Each number is 500 + 25 x the weight over its row's rms, rounded and kept within 0 to 999. Layers, rows and columns count from 0. Numbers have three digits each. The size before them is the row's rms in percent of the matrix's.

# up: layer 2 MLP up, 2048x512, rms 0.036, rows 283-335, columns 384-511
# down: layer 2 MLP down (transposed), 2048x512, rms 0.0254, rows 283-334, columns 384-511
up283 099:554543511460470485464475479496527515479500474459488511451479508458522480504461496505504501554507466466475468490481501494479528521497483513491472477531501541498458511505525550506508513498528495520471522492474503531492448562488509455492493482538520538538516517497511487465470489464514474516488518495530456504532533467516544501535502516485489477508519485522468460508483476503508494489459
down283 104:556524526485476513495513487501474511470483525516498510519505489522501484514484535487487522523540466492536518537489492484479519501462457509526505505509496502481509525499443530516497534483513529529491471529465503528501556513457504494493548521505496492514511493503485543513486474491498482526522503519523509501507515508479518517486539545501477493512485533487502522490560473519511485529530
up284 104:514504503539478507449437527551492471481491484501510497519484468490504538501489494535505489530540489513528498472513505492475481489505477504469525492484502515510473510469470485514476477536506509505522509460478478511503493534471535493501479504499495526552475486515463462497490498465512509521540516540466482517456483531510475509492468550507499486495503562505502531518475483488506488513501
down284 101:521487506560517507506480490500513527513482493516498517497450550527455504525502484519485474496501523486486509488493505478520472510546492488498502472484471480488498511451490526536454482522519538523511485500528490494505483546499552490516476482477482514503524507437448461506532502524483512510479502523480487475462505499526483554526500484543522518494475483477444487488497526472499532484526
up285 096:520469508516496475476518510476502464527532531521483474487493512466505478504544514500505540493447470453523464495505541475514526530534540516530496482500496502482498497471507509465505513505449466475520501491455485476524501463488473512494510465498466528489529530494504506553462467525506483539489505496497507485513521473517482566527553443519494499505482473475509456482533488476442511525480
down285 095:457483504474513453473524470525471481477484513511495477545505492460506471522503481483499490477452468543510498465469547510526513511492510510484507476514539519476523479481474464459527556535501497556529516514544489499492511490470465510490510506507527530510499527531513502483498539456513539476533514479509522541560507536540545478523515478477534469477491479479528492512532534524485518505480
up286 105:480467484498486504445417532476520507531500536487512492523552465456512535502485491485486506478473519506499498513517507489515528505502497552539460490502498460508485481534459505497492517499490520498515526531483492535472518540498531481502489488499478505508554508471542528515499470477514505497515499514483519547453538493498439541497525457528461511497492484491526498412502471476496475512526
down286 112:430472484495469495463499505500533511493482508518466494504558511490480533510488511499506486485446481502491513502490455516502538504501452489516479495474494490480523489442514493491469495497478512466566541512485522506489500493504488512474462527497523484458497467500501461492508490475506494530530472493511521517490479485487513477474497525506487489533502494492480495493566464514485527473493
up287 093:543515554499492509504494535521508489474498518472489469464499528464517471504506476533517502533505493522503476497511470494464520465508489508538500500474488521475457536467529448521476474476504508451521490498506488520455489513491456459465493509540509498513473498523498482506500471493487492498492460505506491529512496487473501533490448453491534477514454558528513486455496494509495501495522
down287 088:521521524464525475561517490486506502503498510462511502477474499474498544552509521503515514528526496508515544488475508493497481504485474522491529487462531518515491456470476506489517446475516525519538504493564534491495536538480457495517547510495509483465467473501496477527468525505451525486496512465487498485490476521451533482521451510511541499492508456476456499507495508515469488513523
up288 093:509495506499444520499512486488511491468474520510498504547459498483503541479508540498519508484447524483478524495470506525543515499531519491495487495505526567475518519454495499476521471504517475509499466482465495489515460504511523471534518493485524514513507490505481501539480467497524511510535469508476501513530536525500483519520508493488516521471499505447566468558505482492520494450500
down288 091:495519541474496493532529484503510479557528497501508491459511535490498493522522490494509493479501526475474528516481495487482531450514511470486510460481477488504604495439493533509522485449499496444497527545451540528501528481472489496486469491486499521480458469469478541454525477511502487468481493485512516523500469521489503495506525502526481526537534487479463522498497472490492521488525
up289 101:519466506513520479488501510500507540514501543483496515511486523476475528472471536499518562490510507474481503457479480487484508465528507483508491492520475571477501531471484522551487494533499498491549519519479489474497521571497551540503497509494490487466492526512494474504509452504494497455479518490482473530482523509470488526501503532458517467447505513523539493460532489463515506501526
down289 105:477483504516510499507533466528472537512462481488496503503500495495510538497436463514508466533489498524499477498449493479491491506501479550522538482512512537516495490500426515475521510496524483478540523495514509476487467491491493527532494490452482523523495514477480487530495496531500526495522484456521499473560493441459477443470466506514478523474486551482524478508446538495526485532479
up290 092:499508502506479563523494500502529473503492478480501477514495539457462513528513498562506501490538499511540455467488515465544487524493469485522484483470518502512524513503516514489487531493488475513502537492450470525505527502532488506478525484498467484500498464501491518504466450511479467517491475477507530460536491463506497548508522478512521493454473484499493489510490501535466515499515
down290 095:526503526461493464492517484503504498484539498509451496481510495479470530517522479531512559473466512485543539468480512488499486485517542529550498523475422513477497502475538480463483513485508500540459526483478497560506519521494492467496501515539489529523530499496470517495534533480482502493516494495505490496483525534500494513470458477517499497499466499519533477477552510451557487499507
up291 094:542472485510534492514484561478480505470547523473504500493500480526499506511503501515542529476513521551515529485507508496510501570505530507516500461482510487503512490494566475499498479468473463499471537484497480521515533526500518497464501481465494526501548500460503516498480475495482495495494479524496520506499509482534502481472455521483467509522439521516505506508530455503508522491567
down291 102:501478520515478507463487521487527500509530491508550500501479464516494487520533485455508508516486519491534531528511490511486544479550492514504509529503489497480513498525463485527504485504462522482512483516501453509554485525521494499476561517458482535485490511438506485488486517481489516530508482466503490490494516516455537477500455517487492495492470485521477552452541526503535527501486
up292 108:501526487549500516500440506538488488515488506436480487513484481494497515436466524566484528475506445490512491513528495522555521528540548497542523525492493486466501478471517498495518512506505461413497515532491448496508516549501501507548517436483554486523460464480516468502497426475510507489472466520514506539506518504525507534493480512487521517484495508542515535480512503491519469445484
down292 099:491471455467536510510510450491522484542513444518482491461495484477451538453472529525480509502526494520491548506465516500508504511470492485495511506497506489511511469485514468506483488520488476470504480489524522523504478513532467484564520485514511451500518464444508457510434534518502477497492501475479525526524469501542513536505461490450484499474499513522494499529490466493476464479486
up293 094:541474512462514452517486507525485482530510523463489458486502495488528535543487511527537496548506509464510498492477498536504486473510463490470530437483497539448477501485577473485520545506513481498510558502474485517476520502514465478511509488470502540519522493506490428528492518499520477474539509520508503538494478496481490476541499475507456486517518460535537544518507459480491465496465
down293 102:525489517492478516526490490539488512542514488492490474526511504494504474528482447478464509513485485434509476516490451517502503512529503503505498491485485500533509488480527495516533496495506484486487491533522497513466485491519521470467507491480540529486490515507527517507515521476517476487540478488490462492528517523479481476489504520502492514508510489532511525521449442495543436502502
up294 105:455532527506537477428476537476520487478488501512534491476492481518507509473462508461517487496467528553505516524541536538501545523514544466491495448464526462503493527506512496504540488533471509489481502512490462528518501493537478495439518492520506509478513495504543491496508504490502520513496506492528518456494511519475499497485501529473502520471504473521526564452548516495491522496473
down294 109:523475575522514486484537531503482464477493474529472510544549490482564437475469498484466488504513511485488484506479488512485564506511515499532496518455495494517517538461504499473464479515489521527542495525500461487495493461525518502497536554500480488486511477496491485535486516528491528530525474500577491462503485466498503511507524525516538519515481498504452584512511502512550501527497
up295 097:503484503524473525489506525488495481500539485502549532528485520482494481476516493530490536504527514508486537516508522516541512490530504518513482485451494512472507523551521486491541466524511499488525531497509464524530536504555478489502511510555478547535511507544518469498475519513485503506476482513531516462566490446525474492482455490472502521537463496511513489486510532514528505485473
down295 106:514545502525506476488504532474497476466507522519498489518487477510461466523545519473475479501471531521513499473490478482512463474501518517520485482500524525484492505528532478489521500524471538503497474534535478511554519511555505542500484463554483500528454522509504517446504463508505482521474497531488528464480509460475468522513498465472512494477457516485521534502517492454521500501457
up296 100:487530518537497484508487525506475481490549464534513523488510482467508537511510503544527493509487481478494496507561533514504546551525492493525474485554470503479475488523483501529480459494483435476490522520506503526497507530494520483510463507465480513480531502539505461482513515475522481451536456533538513483489485506520465523476538496458544494529511486471494480463492517502502528509523
down296 101:493473463487514493530501524544470519517536513504475514499483507504488504537508511487476515501532486499504509508508504524478499462501496503506491517503476493569508477521482500488489475492548496483493500512502525554495470487469493542457466481505441512443519556473497488509495558537472454478521484521540497498470542508487470517504516474480502455526463510513456501481481491495484497487415
up297 099:490517484561513513510477516550465460457497533511529496478519465472502539461502526491461512494514517499498520487486511495523482529513544516551475489508505549464477508504505488494500484496491538470495495500491479481488503511537510531493478489527491490526490495491508461487489455501532520514512486518524456514510561469499495500503489523491439520534490465464457461526486505456493530543497
down297 101:483499523543484508475519491519499548504500535472516480498490549515471504543479500480511477484494522547496505506521508482472526477521489529556537490486482498500469494513489496525505487494416485474521535498505481529517486496535476478499503525469515474502519411487460470496488510541472522534481530535538524449478468504462504493479474519518492470485537484519469454471535513510506549490460
up298 114:536454495534475495463490498550514513517506526445501489507517484531458536471524505502528523495495505496499494526510492539527492512523506502522487489498530536486472536483524494491520550524508531456495545481478507517522449528521518476481502488494532500555496513528520517525476533478507516517480543507500489488527564481511501482499488514487501497505485528511510531487522496499492475460498
down298 106:519519484457448514544506449506487532490472521489479490512499514481496473481510501509502508499514496536505585503508490490463507508489485501551440508514488493552493491489557478502520498474458478529506512493513500508496441499482475494551506477526540484439503480519489467543541484475524572589491514486517489487499513461508491466512536482480500527440514486546483509500510488467484469501502
up299 095:493501527530452485493516489477543468504513496499507516506503526442483512504501534465498528481474449536499494485459515514497501523515478513513455442512501525547491485480524457488490472502530538493440527482462490484517484506469471490517521470459501507489557509521509490505516498492542532509501483524526506505463487508493526468536491512463508463518530468495503489474515501512504523493496
down299 097:510522496489496473473441461497497510530481507511532479506488550522513481471502485488457515497520507470487486483472506517471500504459537448529496480507536505474492465526535519479494530500466537496476543519528500515476531524472471511481497540477533475529506483466499530508501459498489473551518503521548493482518537506532497546504521525525452519487508444517464522480523482516477493490575
up300 100:504507532503513523473460563446505540490515488471479500492508523510488530495453459538517507493463487509483514450531495503531546519526499501482575472509483523470468512495468505495499511495526531487508504498494483444526537527503478464507489468503510512526505506507552512526470513504513472467505467517501518451501452460512486519509456495480530521505522468460528486506500491504475483483499
down300 105:491515457520532491487514512469457474536501481509530501520477492549476508518538474527474486490549500476497488525517471566506548508492488464473520470488546487507493497472491474527465484485537486526508475538506486449493502515455520479511514526517494448530487466481476460515489458460493523501503490484532510513500490531491483501511523502479509520549533498518462506487496496527477505489536
up301 111:511535509517481489504525515540529507502506504538476469478498499528539501487443494519480476506529523474491466518471498541553483490501505523502497457507481548451495486506525516536525515509495473499482476501477503507509491480519498508535506506512545521510490560501507545506496521497522519473492532477463517481491491491534452519506502479476509552461539499515497487476418541512501472440544
down301 109:500584504528526470496491457513487514532491500460492522524489539491519553449533548494485504518472515513516464529477491464516526490467487504505514497499506514460505497489475571490543485529500512542450496476470470496499521478497504516492466489492518486483527512496498453502523479495476476490483511530552512457526468460492534481455532521524508516499481521520481511496450520497492487495512
up302 109:461508507504534502460511501512499496494450525546478491554510492469459503491523496515493522510474440503470491497519528497476486507508528521540523463465510501502508497500514482525503470535547474498559496478467515541529500484533448472461501491528468510480509494463491519534498528499520490502488466512506541557522495495497486551534486507505492535511474489486516506499474461507547552454475
down302 106:483482512498523527534513512465529514506445501529551433467500507503529484492476480509510543510522504518474522499491512498447493506492471483539475461550535492521542509500498523490502474502499473483524518494475505488534487448488471487501469483492480522493530477462467508530493483534467478506453505508505507521520453509549512521512525505487456488457553517496479478497485493467499514515534
up303 107:454434509506514459468474481468525518466497443505480528526543475463509510494491521517491482509501529497488495477510497504532517518541508512499531492526585480541487489503490503523514478491485549493518521510469473494473525534460511514461531500495487493486549522532522507489527527484490506517522489498470485486519507505474484491481492503474514529481512517453556461474496510489505506459522
down303 107:482506529532504455501532526528470499521482492515497514537486441515541524536509521510503514504552510528497519504484470474511529478478499495465510464470500511562459472543506525550482531471466498515549491508526504494451494460495522494479457514531493467497522507464493499507522514488478521523538447507522510509525454516495543534476493494508526523516520607535499507494494526524483455510516
up304 096:497489458476492575500497528496494471459488481513494538500501471492500513495477513516515500496521487509521507500471499544480497466568527518507505490529509459489489539524536508499498496539544490477515506458498498494550501478486479471486456486512503525489478481493549528524488499530516462505501435505465502501488512532510468501504484517491524507503486517513507514478550525498514533502506
down304 098:516502481481543537533481502498493494540486497498501538489448484514484470534506529485496520491505456476500522499502482507543459523497482525509491491522511482515484531474531484497472531523506548487533494503497545513495487498493499543530527514477498514505477493542511516479496493470484448522514494507457483480500498519490495513471530527497515489470518496462530502516530531520453494502514
up305 109:528463509504468517535481513528504532501485520523477487529497479492516550535512471539516545541490447505490547469493508475549531535528503535493472539514541507479509475470523435564487491520540450488489496497438513501481523504521478467531531501520470528526535514496511509497525475484532514492535466491537496514474499509505523491491470505504500499510518539498507513522504499409539510537500
down305 106:500510509515516513541469449474462531524523516525465506531481486508480546497483502489520502524494512480489515498460499513510502466518450470495508495518510489476536547465516462507480476515481514497532532473527475452447437465479525505501509507502529484465513530490470516549485546500518508525469448531459477508514547522485499498494486468523525505496485452494461498487495514500516529510457
up306 090:454509527511479500512486483525466490490517535505474496504519499512473539488506489490538473497493464486514496501476526492492508506489468472495461502506501527516475486487480452481473500489491484489502502516500497519502539494522505525469456523481453516496533451502495527512492501497490493467510477488543523472495545533516430495493478482475532496533493467453454525498500505512527487522495
down306 095:502462512442546498516476524555530495523537505495466508479520477540495499509488492519502550488485511471512506511498519500503536466481543506495508537496462495498486452486496470512495456490510540496485532505493461527477488512476476493476457453506452511461526513486500496486541536518471442456534477484515553452491508530464468513505484463512453500487499530511479531470496501463489502529491
up307 096:513510483493467520511483497494466507485507504518459495519498518492548518491476489496543495514449480554506504510497505499496535481523512489512484480530447486563518518509480516492491513480516543487465523485482513484462508488491498497502518512477511495505522507494543523510499497463495491482514547502482499522503479517525495512514510483496512484454483525496531487496519538470551490494484
down307 096:535472488503592491470521520484529459481526483511487515474474532474503484488474486503501542500512560487486525512498520533457528514500522493486513496534505456460484506496490478517460521548500467516474522491502545479484528545496502528514488460496492505504454503500491486528465451436473496519495471497487548508480488465492503496528530512509520493485478520486495472474491525533505512473525
up308 100:462454440478543551467521509504483495489507523520465467503502509499525527499507468461495455556458476496474511483457508501540500455498517488498537449529503541518544501533461548539495495501493484489558494524478512567476527504481447477486485506481520511517491533515524509510533502503474497496489477452475518520488553509444493495462439501503523521450495517491515465495458536487525504501481
down308 098:499524479533497533492489487502500532496517473529506522504506465501483472490503545509499498477475500511487470493506484488498516472469500538505511549499515529494495528482497496498487477485435489486445503491445454500505475507497545459472491539467467490484517479513509502478543472486483529479506507524510465481479526453506479487499471479518522518491494500471526493560486503512499473464519
up309 095:537511497494488505472517490531477527466522522459520522513479525489539490507478516523559495491475458457496524508493582536530482467506500538510512483482553491504486501524507509489471507452544475480462511494485517491513530484513493490512479464518483486460445516535514483499465465519503469518526520548493501502527533468508466470465490500452503471490472497516498537495498503499489531503532
down309 099:482480547495505511519524475462438523488532506494540498536533455538509498534532496483529512507457517538489490474509525449511494522485451506493489483488487503510500521545495493533529477444502513487504467481519503476451512495481518536516531507529507522504484496519537544520491489545498512498495518514526480446545543524494504463461512508475436485513515497488487543475520500480520525514488
up310 109:479533444493542508489484537515498467481478475504484525468481434490481520481462499533478510529489542481509500484479502494520531518520556470458547528481494484495508513501494538509479493505486512470458522523491523474477489537497474498518498526563519498496452521499512501535513474456525510512521490521512495435525493472481471539542494503501523491506474515524488505532512541522484470471506
down310 092:503511460476505504507487510533514497459476492548473496509498482486510504512515502499470486518509524518512514471533506514536547483505460502514514575536544484476485528455509558487447486464463472500526486493510482516541504498540484480551526501532515472501498477495507511507455487500501493509531502516520505523532479477464522499536504483471475491500493526521508509516482504494520481532511
up311 097:495471446517500478486472514496554534489509465504492550553482510503488580494504492546502502521504523491481491499504504492496491568470500504496533545539445517508506544466488489528490441491508527449494529491490481520503521460505513473508476490521474478484524487513532476466510514477531502510524490514549494531492453474478471531481500476503517571467502514453503466518472487486488481474476
down311 096:499517495481474492502500517530482527527463516533517489543466480510477537498502487485479481511481500462466493528514482481528545465488458462492487530541477467503488555504467520483495441499527524528488490476496502520558473470440500550501510489518546511505493521519479491524462523505522481505525537535561523491496452485498493526490534496469518522520456479466493507484501483490515460561523
up312 106:485503486455549502514481504524511493515478474522510493486483442523557484508464506503509531462518508521492496437544496485514526522505491524503494525482528471487482497493514501500471492488498505467539513475486517507470485552532440490497490527564445487484536467488526523504478512475484560493509491474460484475514560488503512547492455466507502504500508466466473441504518469522497517523498
down312 095:521519515438477475446505478481527538530495463504528499547517518469502503508537481498527484498482541465502505575503487506450472518489468531530491521543489529509513453502485523518474512506487502505527488520488528505503545522502545513504484558501466507511517434460488555500526489485469496524489533519474501504488508525504477497465462475543516507521511486536495530519521486534511475442508
up313 110:479499525429503556509451463461521505466526515514489505497485504541460487502503490496511510505514522513479506527505512507535505482529499550515503472523511538520498545492576502494495505485470461513547528520514452508495490483538506509466522494510477512511529508524526493523541476459509533496472486488458509527503507481517455538513467487506487490529494448534526490545472447461517505480527
down313 103:514497497499495454537494465523511499555486483508488523550505461478447490501488485490486502477532513482478524527533518492481530492543506519482465523480528519464485496491491482522495508474463505495506525467511515462499469479522514498461503474493475510533500513487505509517534499520505533497446479495489487530460503534503490479444494548570471487502512535488511496460468493507507472554514
up314 098:481488519507436473479492508504465477520442510489510512469534505471493522478444472535509517495490529467486513509460505492534531547514547482509502485492465513482517505530469502473526505509529511463474544500455521525454563496436517500509499520506517499564440478491514521511433509521529505502518510466479496506507481478509528515494537488539486498514527512493475522476484545474521452493515
down314 102:479573505467477479476463516520520493505459477507510496541530505480458511500442510523504507484498513439490503525509495463481513505491495513512507520489475499524511527482487492497508519542512506513481519470458475534487513448503472496545458507519504551562445509499448524512480547541497494525526511506497467521484491504522520506523500485509451488483533512484479556493494493471486531541490
up315 098:509516499490485513459471544475508476492490487514473521486450462537518514508491544486530535499450500461491486481511506448579547522546515514496530496487509510492465531537524511501517520521523536485478482491460499485516471529553503521488492461486491496472470488488508498484478470487503486460553475501483526466473548474506496524525491525504527494515493488478488468477499474476572468514517
down315 107:497476465501490487540519499500458493525481474507512533521443476496511501480501527461523490489526480525477490499534485519515503512517506456464539485520518522499549484475494513478463482512521490496482479492566495488498481510515493478493519462508547501493466487490436482496465487494493499481485479518511509531500483498507494511486517499506516500523553513490461467500491524466464530489538
up316 092:470466475493513490460497515503499492485517516543538498504525475537471545497499487534523476590514493502479499466525510500493487514521472516550494475493533516479532498513500495508494485505516533508514515501474500520469517524494483494484494491541519480524516557491504466484485510444473498487485507518480509492509471488505491517458511523481519518544527514494523490460484479498496504493556
down316 091:540440449479463511542526494491493474522491493521452490476500517483483488507498544487488478527502532508484514529505478515482462476542536488502495502508521491489523525502500498486509480502502498488489487490490516513485490509473498542505452501517479487518488512458472481523504485530502484513504486468503484479450533485482498471469521509505483545496504513553482466454490569515472468479500
up317 097:508471476497559492455471509487490494519499507515537502511481473480490505494493504537491492510497518504483479513515531521517545473499465515493504525506527513451471496522499525538515495524460536486538501451468521486512515476486486463516494457519508516495462532489495519517496457484483498487517493506497527540472533484459507490494504506482515430466523524467506473468499497544490493468540
down317 091:503494491450524493531549510513528539533480540525433520494547463491490482493497516519550475498516472518508521499499497506492485508509485499497557478464533480489505496551517475477488467501489522526499485479513505524452497468458494455476489464549500514526512523481500503492528507499523517501515499545481453490517494499501516481450513507511531480470527488519544487498498506542470456521538
up318 099:528514484478478476499453490504575512477530479500498475518466478419488544502514494479521487449486502506503532493496496499509515456523535512505500482536469509470470525536511509474513505494492486511453518521516504516490542522517465498479505509494468508514503498521507531520495459457517510511519565517463478502512493472549481506505453494429476529487501523527474541505559522518510528538484
down318 101:503498509513488456482498491511507499463485484546519477523508523479514467503505539524486518535491510497509500483461503488504494558487519490536503528485516461498520519516509482476527490503543488482519521519463479507505504507505519517469495475479500538486519505481494515517513494515500527479441446470549501478495502487534500476494523503511481495468522554558524478522485511515557488500454
up319 104:506462513505510525449517534508493508487501486429469508495549440463505512503484495509469502516483495491541553513534489483492498475520512531520497480498483534505481504507506494486476478531527495475526496521499492461484534562502488476492550473511471477515571541510511522506419483528542524476476518513499466476452487495514489541529467522501495535530532552512493473506480486494507490529485
down319 097:539495496475508509492541510511471501493479491526519460501507474482534535514524458519537498464552508481538514476517495514488548529514502487499488438497492495507489491479502481483439571516519497548507458509531472477524514518472510470533491488502454536509549527508478499480512471530482503478452498483501497511451499467504447451506510533476518466505478466494499474513476480526512475482495
up320 099:490447525467496493487487522544505483483540488511507520491510459508497527501509459502510556492520492501495498489475489517511515511545477477465470456477503463493501537486528496462524465487483511480486481492503452527539489513490476493546566451481504507507555484460582523510507483508489482541492538526512494503527477512488519511519527472511471494514536468553498487522524497518486507512543
down320 097:493515449476473458472499525471533551485531523495523497485497487526511478461521453495462488485504534481517519503490509488490495509495493465549497488490522518481489507488489508531505511493516491508508501482507480482550505518542515484559533506542467497516500502496492490500525472530506487508517460455544479481530494530481520492494501457467490534476489517518501522492492498531504533521474
up321 105:518471512464461507485511493522539514463485494482504498531492504474499488500528515536543485470500498510501514508525503496486551484563489541502450509476498446463500526503536468499486464483522484497497520493501512501503518510542515501470514522529524516470481509483504507537509531496514491506466465512478531443466483516512523515512485508468499489462502478505436497507475484439527484495544
down321 098:455493508509486497515545474513529535490514518476513511518491490536510509462508506542453534489467478505506485557487509476496493491492490516492492529551458513463528491514467467501509512477484454490512469500498481516499527443507486507542518537477507500485506527487536520527493463533463486516484469477564536506496497528518527531486488446515511543494477546507490548468510472470495477510487
up322 101:455532516473514500486505542506513477510488510520527495468540487502476504473497516525505477534487510523491507502483481502490490522498478515502498487478510437531526524465497467500492516463491501475508491517520494511459512515496475498492530464480532460487508546539493480491506488458478527473478490512498559526502527497443475494464462525456476501475447538507520459502522509459514486495517
down322 102:558479497463486488511492493507526515515513495523491477504484501500506505512501537545520501534508462511449471511495442502502445469494520492498518493520459526483484522510522507513483553491493502481532521487543468545517479518483481518542497501467521477488483473502448506490516521523490474487491538495480544501481482457488494497479524509501499508472505524498505479481479523500493488504506
up323 107:556493488521483496493509520542489511493504563510498545519494487525488540523476471487515561508526509488498511509528568496534498507505429517555517542489502481558485516528541534495493459471495521448502482491513478501497531526526489494479476483475475522468487499531547511476447506528470474412482505508503516517482518505519463529510458547492496555480465529460528510470482486531495514514493
down323 104:501522526499504528505481530505529577507495468480530466525466475474538542471492484482455471525494535496484504443541533476514536471488463511486478506534512497510517512501513543464478474469484469463494482518507543477527491515496506524477500503490486552488494502494498525515507466470467536465522466477494501497507521486510501477480500486491510507476547527566489512495493513515531496481505
up324 091:496450509444490520452511537489472487500445499512488487500520516494500489513482486508505491493523505498528507499494532534511479511484509515516487527535472481526508528581488543476483499553500495456505474450490541481462495512500507509502505485538492496513456474508527469488524503478556503506493515482496529488526536496548473534496532501502518514465528506537506521442516518478499541498541
down324 086:474539459509494511484522505493486490521479466491550515512506541476503513510505461516519480490550498440493499515501481526503529462487455508522497483500504496484508526551468501499520511521531474501486499493549499523462511485510499514519468501515466469552468513529509523467485512511521489503500468459519485489542480502548525508497500494504488476488502472484480517485517509526506535467464
up325 110:517449526481505518498459559500478471490515472511494497517478553481482545512458481493500523527497504444510513488520493504515521490548487480506508474484462521529497520515524532520566461515520497501480527479473474490506508505561487513482459499460468519511504476465573496483516469474515533564506524517511490527493520480471526501516462482496480506487497455500497534519478495482509487478495
down325 113:482482491488474496539515531488496487504511461505534493533531507521496498477457493521462473512531503468469494494511476511535532485526534506491473496502488502524531496480512456493503477495518457486444510505525451456500521462511521549518525505500497539548487519511485462495460485513524497517487495519509486528516495470491491487505516486490454536493508496531490455529478528535456493472524
up326 113:495523495523503505489456511520533515467479487451520488538451486479482539477468524507475516553541470486487520508483497532530503525497462498505540525541509491481491472522516544527557498495487504469494520493485494508493477513483483482481517456520504508508497518510517496506474504490496511527475509507528482516530531523501514522540482486483508453461499477449491522423455515483501508485487
down326 098:473496573456504493540506473541538493524464472487505456493474487477523525513463543509472478490491473547511497554516505515515525504515499456506530517516510456492493478497527469488526464551473489487477510524451485484527500510486471468519521510477512493462493538487519516498506514504449481480478500483482523512527473486519529525496476527507523476466498520468513465526486494482472483479501
up327 103:515519523453437463502513520482460519486449513485522490481482517488493464485497490509499514529495504456501496498467495471483553495513489532499546491501485483500476487478483513490507533492508479465490450495486467517477460519470506497501503534496490525564512503471473510565501443533496551471493521463526492547482526501490479535517497457535442502561530523485510478521476485492507514460468
down327 104:529499476525531534534489476541522521465513509477498525497566461509529468476515495484453509518534461501470483559505470480482512488513515517519541504485509478515516492480465535523482496494466497481502523456536494514465515478520500490516496490520507501480496466492478486503536497449482513448498473505482469505487499460522477477471494522484483524528503494533445487510473557499483483517548
up328 114:472531514460496501482473525538526513489523539483530487502540495446476482457517494531500492502481484493490490472484499474514496484532478514496529507505487551481500477494550479519516479504512519480485485453499494514513539546518457478520550443532500494489487542502480511508439484498486457512501537484525538481513507463489507502501466500506490518505456528472450501517482517478506478490493
down328 105:472512484487526492534464508538496468554512525490475469488483543500545513522506530499499520501529437509505503495479513493524503466480509478483522528505507501515531525523550489539521496550476495509483446509505464458509495520479487501549499497554503505482483517524495483515473469505504483445466503477543512525495491425474529565486518488500538512489498527485487492546511519493502482524493
up329 098:503472505551493496471508576490467506514541521493511524521464514493449504488524514534526520516501516469502492508547474502510488474485501479506486470505488526463501512505505506475535495479471519479499514534472484518524523526494530489504495485508489503508510495491553473477482485501497501480473480500502542453489507489515493485481494526483502480480506518526505456494462473506496568478476
down329 102:532552519504480526498512531477527502469498535544484478534555501488497466494517533473498493515511540519507479495500512489535493497472503484494526504515477512466493511490524510486514453516514495550506499573509498495507516457513538528495467489517524500544451513511489481491507524542504477519484510491508494525488582499500497531492478446464532474509506507503536517514502489477505512507460
up330 107:475511481472537491449469521481494510480483504498475512520485498513497475468531473507485513555501534513527494494501488522508460527493483520496491525465481498479482514481484491493502510539482483505489529498498472482451500495507513497485489499530499504522460502488483485496499531467502547486499531539489489518506476527440464563490517516508528456476517475478505529505524509512513522437527
down330 093:535495492492489490447471517514549534509484513514490511525461493527524484472512495494515509482483497485526431507516465494485476543487460533530499494474463523499502496471505493507520485486496493506519494500544533519529496543492504478526504467508514514482444474483496511476514483526494485453527510527492506483493482492501480530497485503496490496484466483452455489532474495564498487537531
up331 107:491457521478505517463506516494505500510504525507458454496489521464531500466456498485508527516505529503492519482464518515500505490492508508491513500490453499508487507484505493467501486488529504436524486526513479497550472500468519524507530514487490510535525508473451521544513535502495541493505544473533463482473497524497475501506497488518461504485512501461498485505482472520497532480502
down331 100:476506472476563506537523492537463497495475488561476487469487493520471527496440505468456488494484501496543510524519468491456507464484545531508553464534468496484499483472449498528493520488519506490531523522534536555496480496490476496515522547492491468496565503494469543482482528460499504481449485509507493494532493565459456434480477531499527491505465473512469493495518536509512552481498
up332 099:484517523495485507440494488487486483487517493520529520506491558493473556500501509457483515517504491480455526500546480497523500480528509510492486497470488512433463505530484507507519505514481492514525469534475469529486514480506508491537522532531518462539490516484470502522480505479504456487503476494495508456487472461539517531491504529522425519509465524476513504492484527503484485508478
down332 098:534497457466522459519516488484496537495485458511488494519529535489475534527513482496528500448487473514446494493516502495517437540543506474490467475477542495503503477471519475501489507515483522503475536464519525488462510488508537487484481495463500512506497517506521495501516508495496497515477500511473513522489549442514546515521534499497505503504468465493482489528529531570456452491485
up333 102:495511477539479484476468478457499512550514508477516456518506471486487470510495444499502507546465479525509521521486480508512499513488471521544501518503494507495482540526489466473501547518502529509502501475504498459531541511510468461513485523507485518509509498539518509548493458463493511480530457542503513481492494500450518530516491528458494545490488536505491559524465522529484440555503
down333 093:494477463442515478496487529465491492503491485508449525484479545475506476517575508520469503494518505510543505513498476521511505484509475507475472514501473510535484513544464486488506513503476486486519460498494586531474500500498483469472519516513495504509489542541498505481463511520493512497450522497516501467496510476470511515506456483528583493496470516511519520494539475455452503521503
up334 099:509499498503508496511463530463517516526494480457472554509474495455464507480479504514510519520488538500482469540516509467487482492498479485532475521527538533513494492513513513466480526514526514497513526485504470527476518523490460509499490494492516511487506492563524513495515483499521536513493487516458504482476451463482453486507496514509486494455515502504562485488549495503473536497441
down334 094:499483468503501482446491485510484516551475464512487498536482511518513504509485520515511499488479479500504501524491477483462451485526485524522522459502506529517492497507473488508499508560505541525501499509506484529530470492560517528489497486487556521492518514541507454531474495524496476494462495492507496504446521507514497498471466532525510484492505468502487493475532501497510514532509
up335 092:519514517531504498503498493482497495465504474519473507500498495476519513462518477487528519500442508508526501519473524481502540480497521509470435478501492526487475509451483506496520515493512523483481517491472454505531517505484485543544519488521569542498500511506521520507487485463504500506501490506506467498529536479521526510491524431517470497509459463501489490470505488479491516498464